config = dict(
    n_layer=10,
    n_kv_head=3,
    head_dim=32,
    activation='swiglu',
    positions='rope',
    attn_scale=0.177,
    tie_embeddings=False,
    init_std_down=0.00516,
    init_out_by_depth=True,
    lr=0.00494,
    schedule='wsd',
    decay_fraction=0.874,
    final_lr_fraction=0.0,
    doc_mask=True,
)
Each number is 128 + 24 x the weight over its row's rms, rounded and kept within 0 to 255. Layers, rows and columns count from 0. Numbers have three digits each. The size before them is the row's rms in percent of the matrix's.

# layer 4 MLP down (transposed), 256x96, rms 0.0674, rows 126-174, columns 0-95
100:125116139177112163084177084173118186149137137175149112133160127146141110143152116141147140140139165138113155115127136127177126134119142122146094151148140143154118113173143188144149119153137145140135141147114106124130117124105134134118107141150113068172160143141109129148117113087083125131
095:156151096142098132160102107148161103162127144168149089133127136129085115144113076137163145095164138152130134115103133100135132178166134166119095139113088146142159147172104150151137122143148143138154096147132134146135095094138145132096093160094144136075119121102113134138147138150096133130
103:100080169108140079075137150142118141129157111152135140147156104128097139123159125088162149157139143114118077145088110153138144135143185115115095116164103129138096138122084126135129140103093130141122119142127150109124155127143091112131123109082114121132114069157132097165125116098143148130
078:088171112158117106124092114063125128124112075131134123139112116129103166157124139137111080130132095125109140162096154151166136110142151112126102140134129114151117125133113117134139144099155148139095118159145127149154134146153093144116149135055169157111169148120106120144111111139169178130
094:140130116119152103153166108132145136105133127106119167114118139169129126103144133160115181156128131120085127148149135112148131069151134167152116132126141147122149149145129132101108179128125125141144077098122122183164108092161143124095096110134172130096126161161160170113144086148105130115
108:105139115082151145132118132123097139156098134081136147131107133126117066124138102126133115139129147152144129159145090176156099127103088166169151122091115127143131153136119112102104127155060122174132114095168152104123166169134110133131118108128116129135157141099137129166168116155139137100
093:153165096131136146104093102130097096108100163152139101132128135129066120108127094099093134131122133050104125128178099155121114168144124105121140130139153115105123137125124155151096141144142107163101140145127163122116151161149162150162119124125134184133135152140164125117106140102133170139
097:141099137132110159185148130122158109139166132142135164118153137165131186113136121109149119116180132119133129162115164119149141109118133177087111083116146163105158098140126102112123148141135126110144138109155065159072143139184128091120116144127125146116110166111125116142131107128151129143
108:129113113127103102108168137156140128163109084192115116105121113107094122157133168136155129150116112147141119123127138075131101090121151119115079128143096122126099122160129122110162092187116131173092141114126143102140137075134153128126128132128145083131103117113102123115101159130175140097
092:128146096137133110113150102143135157147122122105144119132131151117149163110141148090121129148072141104177149091124176102148139151132157149191086119115099123121158119131112152167136162133154131128135152120142137177099124143135109120190133104119095148068131149154131149156158114144135148134
091:080117125167130128134124134070118094139134119093170146157140104125104172113141128149122129073088125114113133092147121130122123131117164136139137062154137116134085122101110132151158108125124123133132097144081130138126082116103162132120129120083107095120143156129129127144113061144148103158
093:075190135153139094128108132144146132121177159068112101138128143161127151132091136125102138137120097117134081139110124154154106131157125119172127133102129194139136098127139126159115137132153123105148122097141098147128116137089100108128087130131114112113098154137136138110097129167096175121
088:135120157070130113119144112115124157141137103177116111117070159146129110115130121112148105113166160132107147091126127121152077155081122098138136125136137132146104111051131108139149118125162138113165137101144132108175138161143112091130076136088150134106119149127144145132127107123170127134
107:126089104157148109154110154127102156156112074126133140138135100111115103080149129119135136169115131086168105144131141127127136139148126139210089106153129109110123132134105147102069163141126160112148129140108143136090135139112113105113169167108098104093112100123154114155108116151144134113
099:139117170116133145166122136106136116094109105131111146123115135117127102164132173131165148066171148141155127142078099123126152083106135137134114145121131101125125137105149115085114139116119126126139139175147118110134100114112158147117142099191115165132065167094138090149125099142137103142
097:087133129124142162126110111148107056122124119137088136158118139134101115124157097139147123112094081108131124126085158160146099130132147146149173122202150136148145123109133115097115073123135121147135120132121142113131127100149168108109073131162155162167102136109142132152124142132110095126
090:165116116107137119101143110143070134132134106090090164146129129159141105098142148097114156153123104119131090091090186134144131122127153158144157111160138126080130130142073144162150139138177130097108126125131155100116116107127131091140094176115087103115111123100116156113140155146124122128
095:100166126128131145140149126145147107104126147083118121096111079099115131135145169107091142135140135143153152099141093101134108130130099129105126116098095168120149167100133156086145079145144144102138099103119103123133120146138171097096168153122093098134109100085153138148156128124112074147
102:161135105126126103102155154130157105143085118086147095172146115138154131132128152128150160181127123141136170120176114149123114117142146133140144195129137159097113096133177133105178144116122156131108144142137124151070121148125137126158131127148116105108105137113171107085120160140114131094
107:135156119136094139143089064095131124112143075130119157122152129139146130152123100116145115122101119142107068105128152101128074112150124112117123136127177150139164092124071140137111152112146150161144139131125149175133130185149135101094119117120113103118131089133140093111134125090159114129
096:108128123137111130142151130134131135065123105147100132084161163120142098117123144120141125138129107174099130134138106147114159090132109119105140115119110130163163143110110154111176127153108156158103139145102152134120088152098140134109104103106106044144129119115102158126112170179088122107
098:165100123157141158137117150140117106127115130098160098147155125116152176156116127106083075163110179138106096121125148151111151102116102121129118161138129145115097150095134153139054120123106108143179127117128129117122142091144135138134165151094092170128152120164148134135115104107150148122
103:140160100119152154116148105151106133097130109185091101098148154164102151106135126153166124105175118121123111144105153146124143083183127146138162107138122125112147164150124138171156149134146088091085140153135133118113148110103111164133137097106157098133127107095129107111123121138107101170
095:158112160100104132150101144117118118148155108133136128183104116131131128141121126172121169140117118120150158123123147123111121137161034111135125155152143085130153129110133137108124120117131083118125131151146121123122119071140111099127133135130121087102149102201140123096154110084117163152
099:140100092090130110139070121114163126098115106127094174142159100152189127141126146101094121117140140114133209098138148087156130129133131114127140162134132144142181134130114157124092138133161107111127176124134133134188138104115124140111132101095140139126113109109132116120105156138123132146
101:101109117165146164124070119126095159132108091108155101139149111145122187160101132144112130137130143185105129133062157134130167084129162140094103133140118120134130131154123112161168145117129117106147131099134093116094138168135121157180136105126133107117142140124105114145126134163137145158
097:132120091189134151140149120148124170115123199066075149142099106114116137153096137136130136119119119146114111126128133082143135133143154156168096117091106130102142124156146122138105130113151110114141135100138079104157115098175146136146164157148129145124130113114125133170158132142097158134
094:095119104127110096163120147191164133135100130116105150114146098127166140156119108175126120170169146118113129098134146131104090130115142137185133152077099112117115127122123120149138155140117133117159146155149101145103148135127100152150154100114146159138126133174148155146110107101123098066
097:116113156148121170131135127151159104114110157140114067149133108168195163136135133126132166128126150111135109074121131138144140103162159125158128091145109156108111112121169096094149146109120122162062133141115120129108166137099136120097128137127131136110129076115150134152103091113151147138
106:131154118143100120124164154092105150151153134098129131126136126151126091112103186124122122182104117094147152140138119139109114130108119121104166113105127157150141134124157120160135121149119066150128174119177115166073116129123152124126099145142097137117115059141180115105138129133102103120
091:164128085138111139137085102140096105128125098116114096116122098146133089084163102131097095120096123143156177132126121108124114153149104163134106137128099131143130161106147127122139152135069142118154120147106105138097160139147133166117169188126109142126121143153165169131118117098078146144
099:127132111121131119117111127074114119107102105162161085124128137128172129092130174137143114142154146144117157125130110068189193126128138143126068127135144121121135124176101110100146134132109166135117150146105149120123158107096154139126090112139143119118144134107107112180108138113167148112
103:119144110127108129120093130139151157114134126055156125098162115152162107120107153135104137115138152130103130135140131136124108141167141118134138146115146153083135093139156081178118100160098147146136123108147139093124116114156102128114163102089148035090127139107121111156129139146112133146
099:123115120135167125102181116161174183114091122083128128163089157133124145147130138133129141107150108116164155093093143156104095115144105161094173133124111157144146130100153133141126150110116115126128142125133180109159130119104106112096124156104159148115106130128094156112085144110106149091
101:118144120128126150092109124097172156119079119121154109109129135125118092123121147158098123114119140137124140150155114093111119081155099149117152134145108131146124154099132098136091112165136086142121147147101103093081139100136124178152149166114136094139121074159083119155128142099116121184
104:168120111096149100138154143113148123154162142159071096124150126096148136109140182147153129116171138134129094131140132165150133102098114108125146128158118104114139136170195112131135108147099112112096116148155128105119137112097162139133103125146147109156071113136137152125091136137175165116
104:139143132131080147160146146134113164082110108151129099133130152113082134107123134135129162106142133167157142148137142162151129118072110151101121154121090173160072087121075135120142139151100110152110161142137134124121123170168098156132100095117127127148158125121125115162117103147141163132
093:159130115119130131123121168129125109126111174126129143102097133122147127089136129073127145164113152120078149110164102084140094127143109108117118120150137153103119140114131110099120088134117170112087131154115076139139136129128158135133125139148154103181160115101161119149161106136067080097
099:139085125105107157070133157128120149173108097169131106133153163108112126114130113126147098102161154170089138170132157141124141110121168104160150124119152140117148132105147118160115127123118129157105125123130100114119098136153159143147108093140132142140196123153137116086131104100177089116
085:072095138120145129184140140116145111124125158131103184124139125129133145126139196090132190139172159155130145176138185119126133124153075141120132145124117137132144099150138138123127128133135083144126155135145138095137134113108147125155146155110104140157133118134152102149154136107081146151
093:091104144096119123158171121130090121161135102142154138120087141168117141130114139106128104112112112111153137094150149109180136156137139141097153116142151122157176108065108149096111096083093152149116173144116083127143118171149158130111105115145091134124145158120126121140090114121123122144
096:134153110126147094158126124110131128085098147138119137146147114135075132135133127115069111152095110152111102127112106133097149096180148137143147121123137095091133122131123149155129221167127139117163138154147107173130143125112146147156103137139095137151109152153139113082106118106110144107
099:132176133160084127098175101143141119141114170120123139102087160145121124175135131193090132108118138124104124101179147145126155181146106174157122105137130115151152083140094133141127126137137115125163112127140116127142133159079125127153138090117116131119136173156121154151126154131152117128
109:129139108119102139134135102166146115103113150219126112114105131125090116126141121128137111109176103129138121121098131110075152079179104137121136108165137091114115107136124143137124112154158143106133109138111105111132156120153128086111113111107177074101128112107132074125123143145145100138
095:121122122101117141150128150066129118127101128146128135145121125115148109182132136140133137138158093120136118108118130124121099134136116128103104144114084142096139094138169161109132119097114155109135144142118091114110076142076191125133112136184175131097126077069102086135113127121108123129
098:111160127110166143111153168115145160131091160098116090122099067134153133129129144094122162111100134139145102131122151116138170102100126140112126123071152140125139151118099164126102105108134144109142126144131141141144118129106151165151167108143147112090166134092154114183114126079146162151
094:115153141166104120147117130137154151139142160105147116109126129163106138141102107127171121093135101155102126142150138134175104143148116113093116123128172131145111090143117205162155164132162137121101096112111117177108100147128098140145111111114151149120152109143122124126107141135147159206
101:142112138146136155100120133154149125127139119176111133141141114151108114143106137134156137153168116137135147147165105145129135103160122161114141059160100140145129133164095087110107111142125154137113112147073142094100145122107095118175126063132155124138088135160109111149107132127092080154
105:136130161139112141117118136176105163125124122118125093057163122148146125154129137122120087134115154134106120165112156129147111115115105123105126150077150128117123157169158131111094127123138136146117105102142083157090155086120116114108130125084107129060140097101093093109133128099113147155
# layer 4 MLP gate, 256x96, rms 0.125, rows 127-174, columns 0-95
100:112113140144094132109139173121100114135119125108158134140138169104084134152131116058100130159123160132161148109107142142092119132119061094131104130117135095108163124096121120116143125113136127128143159159106082104162106129147134112126106123121113175100135153061142112157146133122164114153
101:063093146143104175173131102140154146107194128147113139104137136107130140109174160111108086143144130131137152128124169129092107141142140133136160113158097131147091110112125134142142112122104135095118133152121129105157120148158103122083132090092136130125162109131155151099119092088111101151
089:127145095123099130172141145106126143117114063086111112097113114161135147195098147130123090166151132150122093137112118171092120120157113102114127114143162135119158156137149116141125136106157140084112089164139112115120144114113153161159156140124148128134136105112084133124121098122173162103
091:141126191120126155136137151144138105123137176112155112163116137157117148147124149103139117114122118086138099160092137099154152187097133119132115070134156115133129120142111127112149170140096092162143159083129121132104123125101101197100130101094118095134144114124090137103116149130137130138
127:130123122105143072096111158139130141109150124142133130086162145138103113110090136166136152127107108085086105104131124120082114107094139174155152123139116103098136145125151106132099114138150136136174163125133140146129108117146083130148147122111113154122053190119152106128163131126110119103
093:132153118104116146118100113110124145151107171101142101110137130125126122131124097139147138159163139145097137109114065132094121104127113161107134149161133148106100110180124086104096171105148084151137111147092128130113129181116135120107129137107124140133138197127162123136112087126168160169
093:098135101133107145156113112120116108129088095160118099114093157136132121144128113176177131097164113133103150168116115122142152079162137128109157118082138135074119103152146149148152161121161150124126099122131097163129114110165156139153153142119111147083144146144140133115165090111085146117
116:101137153108113118174113150057120109123093098116148136122156127155140111136089137106106119158118152058123077143149124163119143106135131117148142141149115126127092152117173091168144160064141106097124132141135115116160102150136085127125143140115130141121128129154165154114112140124112134097
091:130134164162151114073128116146135149164140122125104164144094162129122130111136127108078088125118145144086168102178116129124079131154076129149197114141138131145119166138129110097145166144154124106099139157144122164124126148134143154122117140132096119128098143117119122138110106145159081112
091:166139131108118127143150168100132135147130170141139123132141137149104095144102139067135144155113135143127078161162165136101121133160088131091135149134118132173093190140124118105090124099108149148128168154107124139150115142107156141093127144128112131135101129138164085094117188120137128130
091:109098168133141097102129090148149148164116134133133077152127143157146147104134113080122113157105112127139189113137107109154110106145125162110122134105132138089140081108161136142161089136174108108100101127147130146105110166107113150121121121077150090145128161124111121128104097114147118170
086:141124107109106084101127123125077102135161085135153089089131124107119131153138149125173137116121133138125116124191171142110142148152126138141141122119112107136151079086088162137121122166147105063110091089125149148146132155147141138148146133104147148119173140137123123118117094111131082138
097:147159096114142123138160115117121091109132093135124127152146124138102088065141122157175054133151125136115104101140111108166180186113162095116166121170118151158125096115119111148105149128132127122162125138128128114158115120138134130118097150095103122105125120109122159151083134119116149121
098:143128087124127120108110154130119154142122113105143114148100152150121165146145141123133093124117079129086155128125136090130142165104132130104122082113128142113104108149158110094144166107149150164096091102102160140118153132099104122118100087084125071123166115133083168159157159119131149148
119:170128112097107168089134130122156095140089116092158170167088088149159122130112107160123113112134161162100109123112121157135125101114125116171164142133153071127095147148157106103137125132107128121131125182134106131120117125070100107141120171099128106138110107142092104113123147123136129141
093:103110160128100131118107111066174158148119130122134110094137135146115138143095123144160176085117160173101120162140093146113104136109118118116144144097157143127087156106131129140123152091138137129129191126156107131168073144121137088134083121124098142146161105137154118106122115124144141136
095:117097114116114110158093129092093117144120131108111116093158148130171099102083155115175139101080150117120120173114161093139130088127112082128125119126130136147096138119119133129119129137141145133152174165146114095139147121116132112136153125183156173142150104104112096098106101160116090152
093:139163123112151136140101090131138141105139079129130155129134114116170116097136146093135137136141138118169092130147141124111100083111115109152117102166141144110086112054133122117066131105128119073123083162120134141116118149152096123077103133146132141113110127135165150173146156126132145121
114:145165078180101085122131103106130107118066146114132126082123112068091112121088109122183137086100122138091065107137104099140125120127117119127104099125124110141125141131091116105108131149153128129158144118147086135135133099153147105152129135114129115154135127128139123111115126152156111163
103:115137140133138129130094123152126166129143134090114110102137144142189116122102147158160065159134128128129130107131147171155125112088140134155139136146124119109125121119120126101114166125104105115149158142142075084130104126101101152134126119143150086122180162175143138119156074172125096104
112:136169138150136067105138105144138084137132126121103120099157101166111148130145143149126101157136122099181148105149089125087134124124105122154160118128096096116133095156107131113164161130151109118135172106108128121145109133140086137101089119168161080131172111132118113144136157108103094128
106:144130148137119135155155132139139134143123166131101128096121133098145102145115120119123102150134176113141099146164142088157117118096186121142153167159122119123118160132135167140132126101098119138136100069055116154132117128157073136092134138124117149103175108127149082088112135115127110116
097:129137155129151098154126112113136118150074085097144094113130174178138109129143179125129097133110113142121125137091088069107123123118115159121145149109142104128148113110101142125074138139108170118109131127128128107147120111152088140121118102149143094107143085168076156146145153134092133115
100:121131119146133161140127178146140105162107143147151116136157126150087164164129107114159128144148122110160089153146158126111102122113101146088099111110159139137136128150119115135178121176135138149124093106152075159148108154139143118143125141153149159134174170139142143123164129099186121162
109:151150115123135106148135107161108115149080162159141141133125089074128137109152096082096108137102097120173122123120105150131121157144163094099118151102108084105154134128138151142167112092149154136145118141105143132126115061159142143121108163127128165161112121109160134114144089115139159131
088:137106127124074112120150136121115122116122165118126131130117172077184147118083159105130135139136114118122156151108119125155141163128141117195152125153107113142153132159109128148082101118136092131098133107094148104137088104109165145137152156092124181121123111149122132111118158109146161085
098:162109154121123102146123122149117107162128154080156144093166159117120122126117124137144152149163104114119126111115091141131080123162156138134135119172122095134162101137188147136134111099077155122129101129163091143091133166149121143124106131131160111115097165172161127126171101114109104123
093:113101107097110165078139185123143163130159093150100158133169112103126174155120116159168138109107131105141148112116180179117138144133145090140132126151165140093117131153134149148143154155122092122122130156156148104110099119111147131118107128116116112160101100127126149127126160114162173143
095:150117137152065135146158080141144113161077136115117130136141069090128172130167083108102107147107142137107154126122138125126140131128151145090123150120159100112162130107118148103156099147101145150133105139127118114093127149144118101122083152112160133177160139124104127118148156113146151171
102:105128104134090142105162135133089118129113143127127137118097074149107089117148115102174129111139148157109102146117151148135117094155146133139116117149181099145101141161109145120154129136100124107124138141165132106132090086164137110096185164142113110128116122168152127113112187121184134117
105:150133112098131107094107164132074112077126125123143124186133108146099162124105088130118143105140121089071138164162116140097145142069144108097148139112142105135138153155124128137141128117166101139078131155145130113161143100146142146083109146137124156160096126113121150104107114135155123134
097:095128181143144116109166115110135101154140153153137122108139172113105133159100111107117112114115107173164085113143094127135105151121131161100079142136113107144092146125147150133164110081155142133100122115150077159123115099097171136096126117117114138153095105143146135102156157104156109103
101:102098137131144123082164123166166156106092148103151110133132150124122114146099140134110149134157199110154159134113121126119128147175126166100123118123116151135101125149141119158118150119111160131076138189126115122142158109131083129160128135104113192102117120124088153113101127110129132102
095:141103119142157124148155098124110144170115119094123145102119145109130129138084127113131117104162127155045138159109110098127118141108107129173131155153139135149198139079149149145131114146149092110150133125154098125111139148115152142187106132099130099133128183118121119135157109120130104107
115:120103095131137095142140157103142144132104131105110135113163107108122112099132115122165121124117119120102127161147122139133116189126098113129159172165131081082157120134162159135142143088126145129161150147098101062130168130152074125110125133083131102131107125148170097148132117089136123129
104:114154139114133125140171080136106096113124149108119123121099174171107126152124112102127130107161161109110129141116120190106110110155121113172155145171125116189137154157089118122136125123130156116112171120192140143119130132143134151086128186150119144117102138130146146157102123129139098118
098:135120141102112143110136154078123135138087115182106142100150141158151157138108099117117093122103123146118119156107108062118169131096158143143094103090129127110130120130152139101108131129137122156121127125133108143094142136147094091163134122172058168139144080106155140108133111108135107137
108:133096132076092141124135123105150107123080090089161094101119145102148103135155151130173115148182167132108122132131138168134108145159127142110178112127116100144124121124133119125106087139126136090170113117074137106180146088160157113150113107119130144139120110122108108105106126129091121131
083:095096112108127149164126124145134157089119135147137167125131157114120131129095135105133182161149112133126135167139161133130159166175068125113140129127113113162109148131141183142106141143112144137121140124090128084122112116127120115193134156104104178134125097096154142131139172097098137138
098:121114165178105148141127171112140136139148136116111109142109114129121091158142143138103111129123147149091100163132114158096133116092089152130118108062137107166133125117110150128182160115141130134106134043127100115129158135137133177146114108109147148135127121130118118145136107068116101143
104:087116136107128118139091136097126113093108096177127126114167131135147142074184097113108143104103119115153116124115125154143114125132130132110111133130107161115148133152097134206106107093133109134119174076139157151159125109146100105119153144167132150131123116079121110141110092137135093120
094:115138122176096111153137137163136137139114153135149105088098154161127126150117076182121102089133096126080126121141134136167164141107145142112128067123114121145136079138132144091115116148132137162159133105128090135122140131105088158146116101145157110135128174126102123151114167138125151171
108:111154151102092131144141148153153099102123149125162131134120153104122125101149095137175155096143133160154123139163145150128104083155142102140111122133132127120137156093119123089125119159086061133146106150092129110157111126128176120139077133082172162158112123133118093136138160145138135148
092:128163130137121196122093111158109135118141154131112123125079108123150103142168153152176071111110123178124124154194128122095118123098119089113125104127099128115150125109139101088142094124106118147111148147136137147138134094111096133122108146160144123113135136156096110133134100099132166165
098:133110125106126095096157127122138069121141142152166134105124181127099146147136098075128123131122113099133122094092182105124117127091100155146164141130135147075135156141103171152144157140128133142124101120159181113125115136113100135135113125175141090102127139115095119152142139173129160134
097:166078134081123148131146148114143118118150114138102156154137109129111079119135138127086129118126114111128125112141104151103143093096094145151150145112103096153145125128149156124083149140118112142111150124091160125111105122177130113117142084125084152076116135122119165159105196137168118114
101:159088154100127143096111112100133127159122138082146100160133088139142131143069116114093139157101148137096120136118144123130121106091150110133089115148119104136130149110160107126130092106124149102134110165183100141155138161112151115093136123128179136167129097143140112068132138145153101154
105:084113106115124123118128115142155119128131143109104118172074152114149155111141106175149098127149106141127103090105132138128127120131112109158092133147153130113143138118114124162131123123128176143088172072128149086132117126140158182165111094168198143139137141128118130142109113147159095137
# layer 4 MLP up, 256x96, rms 0.12, rows 127-174, columns 0-95
101:126092120153146152114149132082131112134099133133113122127111066099107172161112139112122117160088092108186140125143175141138086110132130133110120151106118089103109136114129122138125125087119108100136128132097113154145148144117151087111131117139112123147157113104137158100124163126202169099
100:123130135088155101094120122171090086134144140125155127162155116114091076124117118119139173125150104091125129122135127136089158121114160073119127133146111154107163147168129096082093148150121117148133186104155162131160131146153122161135104139126154165133122114116120118162106113104108142106
088:137129101118118121108104133127125111160115122141136130127144144109083098057113096126169120107096149103119157135155134077151119150119112144129130137127103133141128089132116165087155146160094116177128120129084132128143076143155128057136136127120096078141119127150132100153119165149106131147
093:105135131131104172155082124082139157148120115131149093145158151100125114123131107164137144131093149120137132138126145129122161161120149123098110137120121083126149112134187182172111140110166119117120107106116139091161122116145085121097132164089087134180129114107107132151114148091163137119
112:136103112176119143131111123110171092136105108109111146148113106145173092138137132073095122121137192178128169158130118149159154116144134096140124138147095163143125146143135110165135150120123105099151106150119104095084132095113156092112146128116117111113105102172134157157153122133103109115
100:118106139123118143101172160134166100134106103120124120148101108127123122137149100118126114148072120116150136146152122136180154135132112132107093091106090129102147153112133148153150071114147106099115109135142083153149090093103155111141150135157113094136141095092074125140125152148151078107
100:126170131132145090156118113138131106181143115126137113097090147138151158140117142169171124100147129116112108136133164105139152111095117108178180116169098180093111143116109133118144146146149115104129120075154121129129124147156135134166111134055154160142116146133135155132122112118114121160
124:157105122103130138116159104123086120122134121147098083152107127111137154159182112117161142136134136174126143094121140100138070162115118115121124089120113136116158153144093154106144137162105165137154117136119147143119140107172177146108149128164131082129111072091115144123108147123141151164
094:145115131138128135155128146125141093101135119149134104141102117104144118157122181115080134121130162170134118146106131139115067124081167127145123131106119131108158114126104114092179099092114196150151143117094144147094111173137143153101129171127122159127113110151131099164123108150131157149
094:136119137173111130112110101170121132140135114102130109057102118142139148123144140121106106121131142159146159160126094124150129110134126137173129102117122127059105063119141162113130139170138137123118155115118157151168167167147076098132140103136141124147098114134145129174134112088132118152
094:118109161165119144115177098067087103137097156150132108184110142125163144146090139084109143137117141121146134108066137129126118116129163126177133154172156133128141130127139124151174103111114162126085121138111145125153131120125124146102101142129169138138135104086130133117091156118150127113
094:134156115137134165139099118107166139145103175163102184113062140131148143114121121142132101103147130117129127127074103118159077126116128077171104108142141175143094191155116067131142154107128151154140147119158113139121115137113101116130113116130116145137122128130147128151146149131127135121
112:157121098155176110174146086114128128144103078132095161127205134133132092101122131114151110139152113159127107117159114130095194165115132083110137082116137176145121103095139135157115128112127121111122128125148129148126143109155096143139107125115130122121128163118146138156130101099123124158
100:123143126103131105118118105117100130134129161083122138111150139125175106154116099081117122190101136148092140109180154153098113123140145168087161119171118131130146134149110189121092101109119101088127141144169140127131116157128117153105111154093105089116129097122147150116127137139129104163
103:129167070134126103082149121156148105168106135126077112114168113139112101094116181124132149154143133129122092118122106143118150116148132105138169109091087125120080095135130109123093103158116080141131136142115120119141102133177138140125114123148134115101115130093131103162107109098080103126
092:090169105104101070109114096074195113145133131110126149128148094149160160128097103114152171121094131129122109138115109124122130157106134098099123096130184094121115126137159126125115138102152121108148148121126112123135113142117143095126104128116090101163162109111128120110115143154114145187
102:095126135139139092139080093117070055122087130106119130147099153135141139142128121155117110121101122139106129152107168115145153102151168142114114133125125158106118152081133138152142105122134129105104099111121080091124153102136091175096138157126136121131117151102153146130112103150159142174
097:165153103091155137117126124099103152139103109133146114104130131119129123085141136122129168099094143132142144138133120146134100151124077148140149114156183104133101104140128140090095135123079104098140087166086130085122124131096153114105097142097161125096139109128180100116163122094097114130
112:123168124136141104166132123128126181169159063166133120127109132113134137115139117147155126141152126173093132166108154125132073144113128149147085171132155138153151107118125150156117120103162128143128102091108105160163109148163134133127140127134120117116156141125140084092128065104143132104
087:126102072164137155156182146156149147139111141145145144090136106114112091152102143120163106166161154124145174141078086109107129117103165147141119175157127135103084120132069131107122138156101116156130146137119166138126092122147157134141132128117133135104139137112091136125142131158112145144
108:090163128154133065134140127130135105106133132162152136132160122153125121114116139131103134120087126132114170090125107105117108154127116126124167149115115123112111092148169139146166147116155179115154119099119123122155168139096118113085095147147137066152120137176141082083151152129106142131
099:186127155099096138085133145161108145126143140130156153091145135100145108129170131127095133160170089139113160101105155128128129154170136152105160110153107096127102115141173132137118123137107089090142113096108134144160132109149143107105130174195149130118127139141100140113108143137163114113
101:100127152113120159121119143146133099091114102107129129089126136113128172122145094098112110135180143116096176114153165133116181116125156129145139081131106166107152129083132100119110150113159105069087135161143144113110142105108146089117153100090108139104142135158130143121108164124128156120
094:126114099111155127106134129122138144146123080109138125145098151109141169146130165143156110116137125150135123149136171076126141154130111160130164117097148060140125154142143106139132102177113167166135127131160125099072092176137137130134123169105160154110103102117102115130121165111130151157
101:115170128120131141115150105131167152130153137121087154098094095133099067097151114120153081121115113138105108121108170145177150129158112150104114126130086171118144090146136137118140141162099109142138152133123162097150136101116147105172091133082157106116148149132112142108170145122117122120
097:136110102129122145138159157123152116129126167103104130117114144099146118119096144129129142114108096151137123146131188083214121127098148112170129160160128151161133118150143125156094129123138116113109132118148116099125137084123152108161145175148118147137133085180129135099143181114148147112
094:130161078156129092116128096122120128103141148141144121168100150120119106121135121093111142097079131111152134155164151125147164113117097169096143149093144117121120146124099116116114152170138095168133140150096151120183103130133132152147107139131069143108168132105157101110101139164153139162
097:115120105143086132114100160129105156141094121111116113135171130106126147135089117088143162119090095091122120130105130149132141172114137122105142097119129140117114078164106131128125111135156122127188119118159174094115131105123153142178106098112124101196120145130089118141156136149110142088
106:116128173134092117116166149125098101121103146121183144122113106118142147144116142120143100169129171152132118107112143118115098147112107146151182125100119112105111123130165136152195141112087127148081098105139123148075129129128131156152154105169126111151081136148138119125111146114083099121
095:151154079137115086143145142125137112134154136143124116092098126122146144140116105112135157126160096117143182092119130137098147154110158127135142102162147141148152110109092106127116138127142089146124205122122116179129130099111138153144118155146115091098114154145096139114088075096091115138
099:129111136119080158115120101122172152148144112100116094153141132153118141108110119130125104083105150124139132145117102157124065169115099134168084158115125134123139152135110138149116109126159155106106112152143084132123138140092150114095121111063126092134134124094075162136101103126135162156
088:112103134148126134119151143150138097167083081118101068117109134121118106107136143126095140165137146135135115098114097140119140100148118108076087141090129122155123126161161134192129130168125110110141120115137120173093101134138096144121127109071125085109134129105140159147119110094142160113
100:166154138122109105153124116099068112157125143176099148086127153130126087135100099110152141102123111152067113161134122122166124160146143110140141122168149148164085143163148126135075121144152153145143122088136122136143122126104154100171135128159126100130159116116153142142153144153104150131
096:110152150124140102098089128117150136152148143144131146119136138137137105086088132129081150122144125144119184135123135131137151159122081148112121132114066187166160125122131142133093104118122088157096170158096104127138126133115112123123137090130136149141124147123152105142098131092140056155
106:119081138114126148110168142140128146130130089144150149117145120102142145109123099150163144109106141150113132148155122139147109148164103106156148159123169106090108082162161158118159148151113125142137106155080110129096141079120142105091102126116106113121103140139132050125121141104110171108
098:154144181098104139127126154114123148116152121150115104117106115105177106139096130118103134091082123143145088135147113145144128112121115133099073131108173140077157132128101132138156159108106094140133145139136107133147139135152164077109137104126161146163144128095053117147151114110130148135
091:088106070089117144137152122111147133109111107133148146141131141165114097166116067127091105145106114146103109153053108094150166121094156158097138131119124156114134105144127103159131099132178144156117113108102104125115140104148152143135146083150144128127126131128116138146156096156127111125
104:118105130143106106136137142131118111142166120155108120146116120121133148145118115142092161094117134137151137083124092126183153141133143150159105180069143073140128078092148103156115181114139118159127090180129132160103109147120119150105147170124098133158166151123131143134140106134119139127
082:093131107148119130151103121212126112115129135142120181136135096122165131137113112099119116099092127132117093127141099159113112143116084127110137132153143118135110178112081142130109169145134105153124151146122121133137082100110114109143127189125116135156109146112154182111156166154148110128
095:150131148133149130117079127123115145144135139177129109160129131118121121101160186120129160122136105155107123102107095111092099124081146119166100111110161131081123117174106104121140095152147101138113092130137190142141153132122118117134128098119131129124122157111107125097176138201138148129
102:122104147098131162119175128141153154095127112140126163175080102124126163118120152144136126111118144119099094158103119163076133093127115129145101105131129162144121122144100130089102125177142107142108125139159082068131104086136125172140127153130146156153163153122103133163112120138108149126
095:113193103140096126134123126134128135110121160172115171093118139117114087126175149104129138100103153129130112129112143149094145159095101146119142153116157130103135139139112114137130159097182117113153053130139126127168145139126109089163091147131191094152125152149127121122136140119139128127
114:148138119138114123127105101136108133129101138157098093140121160138164114137101175074086095138106090154135151147109113116112157112160130127147139148130170117088096127176117129127119117138112153102162132125095136131080183106141088104104121129107132146081097134162141090152132158125111148154
096:134141152158119170130120137142103124111123159154128131124123096126132133138138173126163103153130128142151133137195139160127123148131103088121121121157090144139135094136168182111122172125054099133137117114118120164183124138130133166151121134134136095137168104143104095144155120116144165166
094:124184138141153085103136135174204106125104167146150160134117103115138127126125089094113146092099150142124118120118150115129134129101142142131093111104168110110176150102127148134107084135141155122162144148147117112110124151147098121149109132111096100107136131152124127175078087149129126138
097:144112139104141207115171157109132083081139137173129158132154130080119092099145143151110158153110113137137143116148134163097112113115109120135117174128119124117168102123104149091124137133121153127135124145122109124110103154168087129103120129146122127114091099175123140158127166129160146098
096:119122134123086124136098127120091144113150140092142121108132157048155124136104144123124113109124140122084082075131091089105105131128134152109124188114095131136155171121155187124092120137133113095153110126128145105147165127106118095118106147120135160141119146084128127119132131156149112109
106:139100121108092119142108087092129135130151114130128100199139125126094172103140117110144131151145120129098114074153133139146154082192129104156127127130082103115129157159145138156125097136097118133112139084104134113140112125139145093129135148102107121136112104158142147110171150183118145110